Part of a small language model's weights: 8 heads of 32 (2 for keys and values), a variant of Muon for these matrices.
Each number is 128 + 24 x the weight over its row's rms, rounded and kept within 0 to 255. Layers, rows and columns count from 0. Numbers have three digits each. The size before them is the row's rms in percent of the matrix's.

# k: layer 3 attention key, 64x256, rms 0.0783, rows 50-63, columns 192-255
# q: layer 3 attention query, 256x256, rms 0.0764, rows 147-159,179-191,211-223,243-255, columns 192-255
# v: layer 3 attention value, 64x256, rms 0.0772, rows 32-58, columns 192-255
# o: layer 3 attention output (transposed), 256x256, rms 0.0725, rows 128-154,160-186,192-218,224-249, columns 192-255
k50 101:153134101108152161153125162154122102138122155101126097076157162156134117082107142102105128185135104130118133150135111135132140126116145104145118119130080136136107124158158122115128132109120102
q147 094:117149160125110101137112106112172178120087121149163134111139114124108086110136137118154108113099148102112119122155123129112154112123157134082146141106089153127106197105103116116120113155149108
q179 088:142086138114146096143092131110150112149114157157146142141075107082107127107132141100119093133130116105108132093119149107113101095137101129083144113130130151156114140122131096163137108156088124
q211 094:125129164073066133165109120136120129118066120158164103126111101112138113107119107116121125128094108125135116124096164119099113116143090098075163079145124081094127137140093118184129104124133082
q243 087:076109105108107135139161131144110115169130078131158137122123153128151127102166134114081156085181100158089125080108122155076161124143091168152124131113136098121101124185115134095124088119121115
k51 098:176154107160131138134131106140125075156128103099139182139124130123110139150130093159125111160148167144107126095087125150183161139143124152136130157110122099122096150126114096157131134096100133
q148 114:127083147126151126128105135110128086136116135166113148195096117128168115118134135135132141094142153111151133114124135084105143074120102132092162140127135122075150128123110154116133123138157049
q180 082:118133102121129124135132162126116116128132129085146132140141133125131102147121153148167123136138130134148149130136103092128122138144101173147149116139110118092113125142090132152138151115145114
q212 093:136139148120153106118079160110122118149135128084108174177136122134139089145105106121179120128123161125128122133115134097140137093140139145140130129120110118144087178139131156123156125120114164
q244 085:085112138136117147106112108102135140113102090152135147077098086111139153101139131130084050150137143128137137111128117122107121126157096141124124136095141149143120106115122119169121141119082133
k52 096:157108153126127127146131134156108150133139169113146087130141133099135073118114122163160124128141121153091178102150119189120136155108140139149087155173120116161088136141132104098123129119093140
q149 109:114142139092160187110109121146120115086114119080165103090097130137127131156125090147133139147136147144067144170114124110136132148167062136127089105101155112140148118126156139125132142111113106
q181 096:131125146138148088142125115124136125099113098112095118146150125122159122152112134120108149076124143135127102103099145148154096123141093141109148100156098124106094147128124143120111124122133178
q213 101:108123131101129097152157135096144129078071148115136171120118164105115186151171146132125106107169103144128110123083094078135093166139125123154168147152125097126128138159169145109134131121154105
q245 093:145148137131088063146157152118093126111126137137107134141139150110121129133132125080124177122144100131108105135138130120119137119124121188158170176136149162137104114132094103094106134123118142
k53 098:070160134136148125118132130099140122148170118125116142098171116129159110146123127137151100142106086097122127111101134118097143160121158078134105153126120139162176097137143099116166141130154114
q150 106:135141137134097134145156098090092094167133126126139114110155112140129171149116090064068136153152151111162126121088107109124095117140115121093133100158137091155140106133131132126167164147125146
q182 083:122130135137105148132115117131145109123123115132173134114137134121116134148157156100116157096099131127118139144101118092115173082085125110097094103125137120148141122118111164116079138133112115
q214 094:135126082125114125109113126144132182098167148120156093155099096175148127077110125135087124131133109123154149114156163186124144131130135108157142166135143201124137099091137138154102102120166135
q246 095:133098123077142164111113106124168077125115142131092139154084120146119104115107105151132141085091100148121089125125106119080130091116121093122112074130116140105147127124129122163132134121117100
k54 116:077139100113058121088152115106151160101142136131110092107172157146120143132107143124169101141142106141165122131124102142099064135153171089101135156141089087134142104097132160120144121127139110
q151 111:113147108103151130163130090095141150166130149135137105126156114092121121126162117121120119160120167139152114104134159114080203133122111132074141132130114193095155131147129117139159154185100122
q183 093:103099134150118130145107129160146149131102150129162129110088112080115081169144137158132114120124155173104087144158098146141143111143103108159123149104125147094112095097108091140106133108098130
q215 106:124112105102111151188137100094139093087105148122144146096130129104107158183158093146144122098125138111126139139124109099120123123126142140102155120174146144185133151159096148082116104083156114
q247 117:146092134112099137102151127124146157102130122110122114152135140142122133112136108149109111110128141120135136121127122152125080109127138072108143122113129126162141130148149109130156142153101139
k55 094:100147125097134124143104144103133125132144114106093097117160116109173156100140089096155172144138128131136126139084148086136112130135143145137131155150136140135115150121114189091165164164118155
q152 103:134129133120123118146139144115103132153159111094104125146120122091149141095126124119092132098146130127146176154149151101130130122143112121158124163144128107139149085165150139122125110088140152
q184 113:118150121097099139087158115135096138119149121156138100118118162156109178141124147153110154130101097121146156119142112169117133152122137102116126152146154112152161103114173127099130168124149160
q216 110:108103090106108136111145113131121094134138124122079132088124179154113130143072163111094108112126132116117142168114168149130163169115119131128088145137116127135156103127125136097084137167138127
q248 098:149112142136079163140132108146121147158138163117127108189186146129139101150089132170140179181101175100158129175150163141133103117134145104109130116106120120122196150115135158160128124124134146
k56 089:122066155130157106137139080118140116142163156140146100120143138151156097087128118133156115161112150138112146146139111148144126151076156137174142123128123126148138152138150136089141126149113164
q153 116:151148157123176143115160116121152111132137108137141111144137139144175185132112196155126137110160157179122079122129145114134113124102124139163129108123133107096095118142093097110079156125110122
q185 101:138106107099115136166136146120122099151109123146177126144141154102136128114172155162135145159064133125143129120143153141101092119090094097155151108147096135098174121142127132118136150091105135
q217 105:133124138163108142109113173155160128151115133068153126103175134117168125152127113147110132154078133130112099124122147149118135147114146129128145156127169128061146151140116154167129107096091123
q249 101:103127090122108146144127136105157120164079180123125116123111119106158104138126134127091123122137128123129110115126136114121099136163158184140175157139115098138129113111169087124150149134081117
k57 094:137160177158156156094132149153112158122157111109115129153116129161098121116097114100125147119133105159145099108133154125152155155162117113087099103057109113151073110149132096146122099084148170
q154 115:103131143102194115140109158148153121119098135128105126132116107129108158149148112133123091118131134128146104128124108127087099123153101118098139094138140134083084137108093133087155132156083160
q186 092:125166122129100166164115115096121112164102094114150116121123132117147115076124136116100194155122061105138140129146165092133138107123087136118136132166165111130140166150141086132168129157171133
q218 115:117149131148144122172154100146119119117143113128125128130142136143111095129146156141151126142129138120143110099119143132133140094104152167088171161153131146142154145082115129142099150114102119
q250 102:132134144124176167109139157146139140103121092102133134133114111148114154172146098111051132141061140134127166149092106123126176149128094119122135122081189121145141122127167169122157115093126138
k58 099:166125124133113099126143154146093119108141171192126169130137127129090168114117109097111110122105130115121089107132082156124150131136159165144125163132144128067142114142187127107107123135105123
q155 102:131075125121147097161113138136105127116077148125145174134145131110173100125122107147114157101143131063104144092146110096096104095147133099151126114124130141115127109128165125099129146124143109
q187 095:093147148130126123097113158168129142141114134125111145166088121113105104069138164136180087109132104109144124109147129114172166151137135160154092124122147129140091126165135137154140113146129129
q219 103:171096145145114177100122129123166097127083080112126168141122187116111131124098082124130141123140145107146144151125149087140144129150154114142127136159108069118140129136119136117136142110147106
q251 096:159164115159130106101162089153112112169112130159118130138151098141145111161157112135144130131162122146122099117145152100106103084134141107084172125143146136102101122146123098135113092143140157
k59 096:106120133112086146135143113115101134143138121125102101089173141108116154133111146104148108161155133110169161195104121115159099131117148092090138105106075119136118126105134139086114114144099148
q156 108:106169131154085086139127147118119098161112136132139132105152110127130113117141105142097175043112105129122157118124126140139139115119137142148139098122114141084104135170153125100133124123123099
q188 110:160111125148153123117132160082105127127117166102148133104107115075097136150135154103121151100094094121128105075116121109110112118127052110129159143116137104081121145111123117161146095124174155
q220 102:148132106145093088148122151116094081140109103118080121167172105114118155158107088110143124122120104129123116104127143143161153107098089151111136132109163164083121150154151141151135152132136135
q252 101:175134120195092146142128102097128127120117117133111138114158173088089142123108126139142163091121134137113128136110137122082121122128121109123075142127129116133126107147139169161125152180178127
k60 102:098101118101163146130124138084145133087137109135128087146144127144202164089184108106119113116103160146160134152133101123145126136167164125134167134099132154154132085127136140091132161161130124
q157 112:136109148165147143125105088100131133135113126135121131135136115134131124142132104098130160077136106087126130147139078120183149181135129131141143119131112136145129145133110110099150150134135163
q189 101:122172121120147115120167142096105141129127143151131134141074155145119122171114136107146100128139105146145137071122109182108113094160119113113115108156079120089135138087147142122158103142120113
q221 104:123116121130128137156123124128157110141117133113128120126086152150082060118124115175155136117112117108083142112150085127140139129142139152172111155136084086160133129163110139149186172102139104
q253 099:127146124157093079138152144114136140127088148093157131114131163108099129105129106124070138179140107107095146132150141133079158137116127114074128124155093150100128113128120149106143113144113078
k61 093:113116140143116139147139116128161156091130085185096169118133132113127128064101107098145075114110146094131116146144154123164113109124129133157139145134119137114133120173123132152163161135114157
q158 120:122146132102131115097100126160119128136128135114096121150103118102131136160139146133145161134105118132135140171108142120111178097132118103158100101106101081132139151151128167112128125046052156
q190 104:106158143114100149135138149158105127137162133142175124149185125164160137076124141129125100124150138106107134151121104125138110145108174107113163143132119090133088144122116117108147148174112148
q222 097:146126092153113113099127137125117071171115142140074165126105124150175093110127162112121122126138113148167113149129121092159125134151129141128169129168154156161110129113157187119162114125175107
q254 095:121124133093110077142128139130145098160127153057122137122176143118124137109125136118138167142070141121175131098112098098152118116109153117104162138196138151105108143124144144139088153081167131
k62 097:157151117143129123149119163119113109127093106123118107171098143095137119138156110136119105130128103098134172095114128133138161130113107140107113111130152107121142130146094061134146087125100162
q159 111:081158126128179126090145155130092132093109129121160112110120118140137114146124131088171122131109122102137096099093115093151162147153120145117162111117086111178163086114196106123119113125104132
q191 102:127104096127140131165098168140112111141116132109160099180126144142131110136186099151139136120123093115147132140174130157144117119116116159149127116123092168102136164163137091123146161106123147
q223 113:105114162132133130129118139147109141153095141136150154128115164130103093123136125121107108143147067121113135138140082132121138158115098103138133144122093107132149099150120132112099124097137142
q255 094:157167133166159155129111142128125116095120125117123126139141146128143123144119158110125093175099130149091123164094135122201118103111103139136128090150145117087152145099122132125156135112187150
k63 096:123120145119108143139156093156115154090174112119137129125156152128123134177141135123090178129120133127150123130129123111085118148115146121115143143105169118133103092116125127128134114111117108
v32 106:104102114154123122143129134137102122101083140104139119075149124121123128153130124160105108130130130129156108120177083139136118072131116143130171109172120035137093140118138151112127133145159139
o128 110:105093126147112142105158147139154111161156092163152081115167139117076152112153125113131149122111109130155119149146111117115129113133131125139115116143133140108133158112123087157122157136111142
o160 126:073164107146165148100149137118120115136156085104135154122130124081130153083128129107113140152139156136138111115111139131156140104136105163096120076093119161145126154111167121105113118106119149
o192 109:146114169131155129149146108145155126096136165139140123116123145155156150155087080097138074133123131104124122147154141111131125130121102106145161101082168104115101122163141135116154132167126092
o224 098:164181138101090116129141131130107167128103134119094141153066092179112103174147125148105097095145118142060090122132105117105105150143135120127105190168115091164110131127113096116099149135119174
v33 101:156115143129166172161099112172111104092133151099121134131185140152092132087117133109117184121123109149101138142103091170148163189133106179143096130125166173114121159140135101078103182157130127
o129 105:141098074147119127156107108084154126148125163147110069101127130131118175088148131114092156122168128097134089133106172101131100122112121106132148136073124125143140114135136139161113108135132130
o161 127:130141155152134164120132163148093148142118118139098118112137116122120133155140143163118166136157107120152137127082079138128131165150124125102098166183141133099111114142182094063129135143134154
o193 106:160116143098140141146104100141080098106137123135164125107107164126136160109085146109147100139153167126102185147164078120123153129134091130081116150125121136146160121129112118176150116144123133
o225 089:129164162125081131113132149127176140099123126132158151119110120138137081132155103118218099167127123124152133116121129150101117125101167126103166092118078119102082118112133151151127139128115137
v34 098:065129150133158173130098129113119136148103153154126106123142150130149135126172146121131155117143157118146137109131122143107141138151151126170112160115150110172146117135067134162145138127146106
o130 097:110154156165134142179130094116153148116106160132135103097129096151117123166129175090120117092122114130129122154105134136137152162149095114119121126102130127168128145124158128123097114134105161
o162 114:138134096068109126095148125176184136109163147096111120172108081116121115128130117123082126115141101084144123151103148184146184124101099121141130164136130144143146117107138098092109137140137153
o194 108:137137129121160158114129168128129155109121082131125130186137171099129136130101094114154100109150103155133141166149118140125117109100154149132175135169143094097106099135112141125131123119123085
o226 090:108126122125092077110158158125080106171126131140139166143168147128129152165144155135123150172116137077114133126144111138140096134110105144118102103126129150152141155108122165127154113107121107
v35 101:161130167132080112124103158118115114089098115106170140123095184121116089122120107121140171104196090114128129128160114138092128112134081120112107120173159155173144110120142082111138102133099145
o131 104:094141148079161135132120118124158135105125122136120107097149115166121162103107160156142140109118142074141129097117137131150098132099096128131084131109095070106126118097145091127101081098135139
o163 122:110116109128130127128101117148149118169112117121091134145167159127119111145158123160108093126114125131139137147155109139087130169164128130121149105123149102166128099152135153127093146091144148
o195 108:090104123118100138118115137117130093147150128146114119108124145150081074125179131135143116170150106132062086129136130139157142151070136102111111107130142137035128143119123109172119119152105128
o227 084:179149118129128128102117097091137150140159164120109118114120147106112142113122086076108162186125136131175123168136130131071174134130151112117094113103150114163119118108121175132147130125122169
v36 103:115164163138172102107133120121117163162083095086096162140115118120152103111112147126135106116137083146122088115145128130169085124144129114104113125123110108110166120089176173099123118169151153
o132 098:130124092106088176103096133106098122148111138157074120087111166118147154130119157101139144098160150117175141110118144127145113154143164086176124148125158106134089136131126084158120102139159109
o164 124:120127098119145141111153131097092168129140083172151070137134159121129132117128120128123106161141144145142093096093148125093193147132118138102106144097095128115108149050133176155106115127112159
o196 111:089179178155116147173185156132132113105150167145171130147132100106137146117121122113113105152117123136128120124140147110125147199138160155137134123165118111119123121102125105117114147148111097
o228 085:137092148126123164089116150178134116099148148146151135150114129125098133147129122146098131092110116150098077154134101156143105066112136135109139151135145144137143149141095123118117137123119131
v37 102:126139135172116115094120166148103149155116169146142135153145096108125123125160147161167160113170154162089098090130156155091112113149182110121133114129147138097156129152160105122116116147150142
o133 107:141149151112125128144163103114117133116129155107129135168167084073124136094108131110119151136154118120168116140164119145106127120107141126151127113109129123159103119140140123116136161164160101
o165 123:097133106184148098145113105118170131155098088134109109112057160135142138125153115114139138127122102122100148137143178193111129131117095113146124114135127138118148081067116168159156120135157148
o197 110:147110158149173167120142169122093155113167119119132122151125130146176126071157130081098149099128162102118142148113145123147090130177126143133105119118108131106136121125084128131090130109097109
o229 092:122115117143101159081111163154150150101115132141113144126095150166124147140129156150137127149079148166113097135105120100136134119110106168086120126157133122132129140127139180094088124152097145
v38 103:154113098096131090152179118127086129140169117133106164075149155117085115127090100135159143126146132145161121122101101127143119109162157137129126102137163111136122074133092140094081099148097122
o134 100:121145143138146116115145131112136103116116089134147051116144125094135090112196162125112131119141169113124100196131085142088158138102172154154134124130124138143111164114145105147113120130120128
o166 113:087128094103147102153106114147150118123109127126122155118131149133120148124163123117142111127136129127163145098148177176156121142143139107110158167117121111109115111113103143102136137172124122
o198 113:129167132169111167162123126115115126139136158099139145101150116157131165136119148160170195101096119137109158121112096139126141110108124129111145157094097121114135138133052110088124142102142141
o230 090:123105171105129092112146099121113114100128119150135126135104099158133123122134150122116049123120119144151108099137119140080139121133120094138086119109148115135125172116118083144169126115144127
v39 104:149130162159083115114141115156149121136133152107160144101125135137146095115116182131120108110146095143132092118100127167099178118151095114084155122137117173142126122147109144170099118124154167
o135 108:156142110163137102116136159114157086178118167143142147168118111103128131158130112098104140125139138138162133086148111125179153118123094079137155114136148148146131115128105115122157133107079132
o167 120:112151157157101111098129143136087103133150119131097108090128141108091108061146150161174128134143097117099141151101154135117094130152184132146111144109168132092152124150122175115133164145132152
o199 111:162148112157158152136145138133125156098130139122147107148096134135140125104114107143184103111155158157152136167164126155103125111077109121094131123185120079088084152103166097106124112094137106
o231 090:133109108101132137121121107142119166093124140126131112167124147109103146157127127121090135123063097117129129091125112116189163116135106114150152128134092130150131121122132133115188083153103129
v40 100:103114141140156148137175124105162150089157158128130121102126127126129131137157164092174136168125100139127101118123118169100156142099110142137096142152160139099103117128121107134131094145183143
o136 095:124119128148113139116084135088081100131135107143173116119106121130115139150130124139096088138139126112075126104090119123121116174167115121126135097076105089107143119125138124091103131088147173
o168 126:154103152155151150113124106125098113126155129102164107178107133149163097127126124087092102155150143135121170091149146171137156111146131115165125133167098124109077188113110122151125130123098141
o200 107:136127090162159113092116080155065111122149174136134148120118127108130133111107118106118155154127144092191145134154092078137077159129128115089144149121142063158103107159125122144134078125111134
o232 090:213120126101106128120136120154166164186086124140103186154103126102125156122119140090124134095105148141150067152151121124137118076140164151114130133152149164114153149110112112097121151143113139
v41 104:111138145103156135111148071142108153170118118119151111139176187121155148112111140172134125145103086124126165155159088131135142113121161171098089128140104103113118128113104123142110177186127119
o137 104:118119143101124125116121091107129115174128199140091082145128103115109143115094113104143159126175144113136129136119078150154123162159168084118088135150148135105148132121134113121140111151146138
o169 122:129073085160117121112147075144090125154075090103136103130126166102131122119128157128089158139134168141122121116141137081118129100134097127120173171137154134098170140120112136121122139103105086
o201 113:123176119139147106120151122145108157097128107143163064151150163192113107096177114125099139143090143130140122135120175108109132134165135165110097119127110100141094094110097142180109085171130082
o233 088:093140154144092127161100137167126159142132098123149196111106089123170126170127164140114089159115092133115110080077171104113121139097145136144136136092129101147110106105131128107137112133112118
v42 099:084147169150127152177093098068135171153167121145141090116142106128094152139124118158130120095127139118079144115078103125115137088153125110124131118096124124103122143160134136147159107143115135
o138 104:146130144144122144127140132092103139097119117097096112120131201070115108150119151123126153142140114130135111090123169126123134100102145133092136159103119158113141169170139115132134115132107146
o170 116:163132140143135128111105102142154128087116144119171109126112079113100119097147095095122132129116131103136142094099134150152115141103148091165144118106143092136124129129106162090074131135123131
o202 102:107126169149155153152107150140098108124118088143106157119077141148130166146127115130146138108157152132124107118171100108131153147132147143147112114134140154162175142106130110138139115116182109
o234 085:118090135110100113124174122102164103135156121133174107114166126170133112118154149140117093147125077128119093163151144130094158159185123135153118180134114114097107069084122124112174143118110121
v43 101:127135144130072125170108128150086075094130103095171139149098145115170107149125148157146112124157125142148092186120096082120127155075165107156120103116103127170117123083111097098129145140100104
o139 102:145124116144138143117133152111120123107115147102106155120086114130103198158116105083183094142139144136094128099113150126131153150129144131071077118149122104079092152135119099126153122110119205
o171 115:146098149143145115151099095103131164111104141158136106110139140169142116161114113130136087093146159141101092130157131129095130066142108146102132114123077167117155141108148119152118090146124117
o203 110:139128085108147083141113106142121129120148152108149124135129127092121130106150121167071124150121131136104071122073124155140089141112134122138125136128147167114112120079124143127163104120149117
o235 089:113126116120129154073136164144109115171122100145135112154116128146110133128095122140076124113138125118114087142109103155129112115133135151136136109128132099154160124141098139100126147123154107
v44 106:161145081145145122116156147161146167094127109094165134138152139156111096119135110121124111174135099129138187104141113114108155120101149121170129116164130135127136143138123120145081171144095112
o140 102:116107109143106135138079113133104073125113139100160131111133150105073147117098089141122123126110098146136138102109074154110048116103116152098112140113110105161140103093116139146114098112143119
o172 131:122150141108127155175153117109109156127132088136146142156126142118118081163124129155144133097151138154148158166109099138103154144105130148119123165107139145147101143177143127150087103114145148
o204 106:116150122111122116158112121160147110152142156121125107150153065117125161097126114140120112105076143116141133146184107129117139109132117131125109141111109150091147121134130120111129142103135126
o236 080:090087122140140169128129156121135134126087161105073133128111105105144126128135120099151086150130124118088109102103169142132160159105138096106108088090146113152146157117125111115147111136120148
v45 103:129137150135127076148092142144172170135134153138110131131153148112155163040083135097157134138140151117127180134107129121133148105087104154155109169121093115112108125117142140120115174113095044
o141 104:145144101116158141113092091160103124116123141136125118117106142130177091139086179095134092133112146135125146135138146141137118126141111090151125108118117117194146123150111087124131082131094156
o173 113:094139100109111126112138144179100088105132097124124091134095151078152152107152118112142135120090081134148154116116111137114097091097172126128180110156082136133129176144127104197146141106137118
o205 108:127131128124126107132176138099105090137133132107104135139146113135126142168172092115098126115147103089094163143085084129160148104177102148134098140082128142107123166125121143153102114140106101
o237 086:195101156137130094119117112104129131110127149100136145102107122172129160115113123156142142136141152122153154127166106126077107117094159123123086115145128146083118110147115187126080141112116134
v46 098:111079115133191135140156166112115121115124089138101161121152124128136144094105090184126147106143170104104144116121157142181165130088100167122112087127128116099145124117100131136124130148123130
o142 095:119111143125060134152138137167157181164124100106124129076120137122146137106140088134133126165075136126149132131136134154139135098127136132129104118142126136133089105122103160112122137102107149
o174 122:140159082118158141113140109152120118164134159074110139128077145120127133152139135152134141157107097099140142166113121109114113142118125171125140115084105111117182134113113123133149143133150154
o206 106:133147167171125125098103136140150126107112141117127122122127207160141162173159146123162165109113120141144150100090132114133096181133146115106103140103106104098083137111133114106103134091135146
o238 084:136125150123104143094140111097130112133090136138138115131160080137099148089128107147129105113144115146127119116161121133135147115171084113165150153117155178143163170128146092128162150146140085
v47 100:093132118139134138141104110187136125145116126108130127119134096132159082094158125095095178105126169102125090110151126131124117132106135123095132142142110100144126096137136116120119108136107110
o143 103:136110106139139090125131122123155107124137155091128134135128169148066165164138129129156148112172101127109177121107142121170130152128103122148133124084133120154128121150130136143142152127148113
o175 120:113158101105126150132144091129147132174102135160133128141111144122151161126110134183138128133121108133129133109128126108133105109103123105119156171134170149131162151071111126167146124122129151
o207 102:159104114112133097136134135151080086109113147148107117149150129124157157146108100089116116141113131076142123097112127112148113099130166152071098127142066151121109143152158142108128123132148140
o239 088:131164123114151120105116139119131114092139165190173113117154149133119102073126147121099111156130134168166156165176110169145098102120116130134163120130155117109107116131129092094107158092121098
v48 098:113101115047120127139114123118157132155163132110096135124107137180142128116152090111149137148163149102100117169119160122098137146112105102124127123126111126115119097087094086134091135143168133
o144 104:145133115135119124167101134167078140167142135112147134148096118132115149156110088086112086123153098109099145106163127154144134114083100123174081137169109120115126174122112123110102145142127125
o176 111:115138115139069097129148122139119126144149172158104119129156122147164140105163135140112136076189139149125156095130141143131102115149103129116112123161108133105142097096086116170156161122106118
o208 104:121115111144135138137097130092126135124086106131135120114137121125073148112119115144143133152140128118120109127124141148118148113142161123118117119138117151140113115142143126141155148091120123
o240 089:120136142109128145093120132131127096133109109138129105149168110123136138134096169157136163136118117161171103093099097119160163173185159141162163107136171105135154150140151141142136132127139138
v49 105:150204107161132137115087148130094139118112137111173113129125112094161137108110108108138113197189143104153129135127085102147147157096124125140179127117164123129155135123122170183081153136162145
o145 096:101140174155120116150170117116142162138152131117143052177108147134144121121151121112183165122149113157146136105128120160106156146145107134134181074139151153148151130128116105120161121131108107
o177 122:116157130138138131133105106119126085104137155106112081117133171151122116115179109104152128157119131141128171164158119115138150090126123119111130155110119115122154087133110100113106118167116120
o209 112:128108143135121141113111156149139116094114133133176137130108103122155155161112128190141130164078095164114161138104159132141093114157115121109077137146050173155103117088124152133111114185120144
o241 087:110111111108100152123166160160109150179118097129136151144124141166092095108082144142069115070130150127121121132119151125120122126120141138099147163124152140130129131132140177138095151107125128
v50 100:118155097121149164110161118152132181134125189132156158166133168109108124142130153099097123123120123169127111141135085128169145111110162131086113116131125107132162039113118112115098124138097084
o146 099:088151078127140087145153161142130115090116178116120135144137147146127193142119104110102097115163133121163122081140127174141164133114115107095090125142119147090091080156161127099161102145143142
o178 122:116160126118127138144118095135079134156155102120150148105105145155106191094112167155102126108106099121137140100129116111094105113097130117172128128110150155127121113056152071143142151132143092
o210 098:099099140125090120166124132121139146149127130112124125118115114097112116155112101144136150102113135108157132151082102145153131131158152099143126116109092157126157169167114110096152081168155137
o242 098:160148154061128119128112124115118087166089137108146112141117111111138102116145148124156132162173133138074104123132119137084100131161125140137131166161155128134134119144106119138160118132131160
v51 103:145114121155139125162131119133132129137139137162166121125131127099107137154099095138143138122124130078145092173139090138156135120137129131130155108089136131117104134102119131120148104136151137
o147 092:085149153184127107150131121090109103169125135117166127110156111107077093135151116130124106127176143121110113176155125143141108147139100142126113108150079116115142116133168121103124166122113132
o179 131:163170136126123125098167107155131109139143111144160119150142155141172076102135139136146117137108118131121081105128131119119136094088122125090123154114130121119144112158117159097157122128158142
o211 107:118116130154142120108081138123103131131117139127143111119113098169120113145121102108104126170093087141115099156138097145139089113138103122149111111092170119132086114122127090185125115092145158
o243 081:114081124098114144142167155136129117075164106082119131146115177126131175140117141129127112071130148122165106111142148115094181140094161117118124123149146104104124141134153129141123107115147072
v52 105:109159102139116182125159134088080098147104144116105144106109078123134128146131122146130078082097112173115162097109120134158115107092104161112145105127112163115118125102153125128097132140127094
o148 098:122149124114093103158114158068150090132150064122143150072110149117147136107149131063089109159107103126168077125100113138115096162198123151094127133146143120082131137167091126122132150100113085
o180 113:109111102096137078166125121129117090124109154094145146095171114138118081171142126145121104123115101115184145113155164124104164125179088170112145123080098163180101159139137073094157141152123135
o212 114:110125177168131068084121164155138161119100143128127146172138110142108137113107100137135154088143111151148128155142105131091144126108120150124103103127172097129133118151136116169148162131149127
o244 082:135114142136123149107136150156182151135115124147141099121147125122154130100087160120153084128153148105075123143120169117135121121092123134117133151151154172087126141126154174140105079101098154
v53 099:155127121113092141160113090137109122148141106138134140123128181148153167119091099161136148105143125114102103147104144143152112159168102146162115123118145124141048112100115118091114127137116166
o149 100:099109163138107119111147175149134094103110106111124134108110123110140110122112138145109107152126151145129102144111131152121086093133095143138143145117139082106176143103113165142146159125128106
o181 118:116147118123123108067129150117103112107110094121093127167146143120149147155100144192116135129147162113138132152123133118142154108104103143116099144103123108123097078117164134163133109135112119
o213 105:148101154095131087135139139149115142097084127131164106088123116112126148121138100123094138133150075098121169125137167135160102133122124201109154111110111115120134140192118070130117123147143119
o245 093:119175065130149128173124179127141141125169141137131095132158132130117091163097095101142163110124087121133083094127116143132145126154134092144156143186114123134112120132144135110122095140127115
v54 107:117130163154167071103105105106122112142147153139106159133100114160156147141111084093161168101173134172156096113137153131146072104143125134112111100153144137157128157154127157125143123156139105
o150 097:176129150092122158130130114148165092117133140147196128122087095174121147110124152109129051127084099149093143149110157137105095105117119136125126149119120120127064099127175140129156135133114117
o182 128:132103153150136125118152110142153125171110140133108147165132123123172126153143122124094143096120117133167175131161112114151145105111115139146107107179124143115146102137133110113130116068123145
o214 111:125122136113131151116106114124091149110138120072134135146141126096105109069128153112188121120125116149148145134134144086111109124131103171163150095094164116098111150137124152115121101121085107
o246 090:121125112120161129129083129113124139100134116102131097109124130130113130156150156133126134134141137109126183124090155164140136176123150104086120142142099125104143100113128133149136158149160149
v55 102:110177124091101086127085138126126099129134137097137096121096073137107107174128100164144106138149114147114119129118108134106138157145138127141140132150153135159149139149143131121128084106122134
o151 097:146110130157145123129122132158160113146142144164158165109162088108173152133157107129154174146117105116119094152148167139115099095148119154140147095110095114132121102162148119129117179137157128
o183 130:095160139092113138164159166136118175137128142130130139105106135137119095122161101128087102096145136120096139135100126133166109138114154147105088140114199164152083122118129099119115138170124118
o215 101:120127131149159162118146112128101087090112138130118134165137113118134116125113143139140132123132119183087115108151130160098162136111164093078112101131116119129122120118116110128115138111118143
o247 084:191134126132130157104108134147125149142139109110080117120156146067103119143094124138120117130141158095175128107151094173108085150096076133165153178111088127156171156145116158114163144127094115
v56 100:103124127143143140115135149162118169100121149131146157099114156147122144138141118184121117146099116132172108110105130108128135146160137154119162114128127124143130139117122176105135146068126152
o152 102:137106170079153143101160148114167141151164161117122153126108165126127103124121156116133148120107153106127114152138130178141120173167124104095159135117146132134149146159108109113160141145121132
o184 124:156111124135101121130114140129145089169097171089143133097120133141149092142144134125079133114122157115120118132160145091106116142114134134138129122126099192078067141108165116091139106118107098
o216 103:169144108105075125143147089141148134128120081105124124122127121103121172137088114097163131125138137121119136064120136158169138142131131156121121107099118135160136127145162121108135149112148153
o248 083:119118120152157131161129142132105099133140125137136108143166114117123166120106113131118121121114106145127153147159138125159120100103092130179102145165137065155125132115141092167104151145182132
v57 105:102139104137146154161084132153122170123118111123156122116108112121121142163111101138106131145091177148128111161112128154119105120138139123120163149207150116097151120139132124140115147118124112
o153 105:112096121140082116127149133158116165109155121153093117161140114132115122100129137126135112134124127128133162115140107102218137110123112110132116123146090147090108109127160140074119171112118077
o185 121:165189116105140148131126129160129140157166127135128101103123112146130135177114099150115142116183086109140125113165150102098121150131132098099101134076152106090128170112112110129099086137124166
o217 107:126147120179111146117139125118144080134130117114107152156115155152154147131153143116132109156133135129091105127141142114113154129111120125109127134125167171174116101127126126131122151133088155
o249 088:109088124110185106139092178142137095129143133088155163129116117105170140129130161153131138109130079114133159136136159153142141166130126130146134143122101127124131139121101095128147114161163138
v58 103:064139154135136128152122158125069166121142148161156138127124135138134125104120126114187082131131141091145100130152147156145147117190121121136148139121123111149126123147089109152118142140144151
o154 107:116148120139095133144111102137138129154089137132131109124180115142132116121056140150102149111109122145126095114133108084139117152147149155128092130143109133102166089145080137118101113122094127
o186 126:126139128153127153083098165103125127118124109144113116137087141105126125102118106111143094161136147100140115098079133151138132128119149112180137173118126158091086092126102127159120173111125111
o218 108:140122156139130118127109151131160143138143156139135128123111123137130166126127112132142118138092099120090120148106081087131102148111133142127149097126124116179136127121186126095131105058128117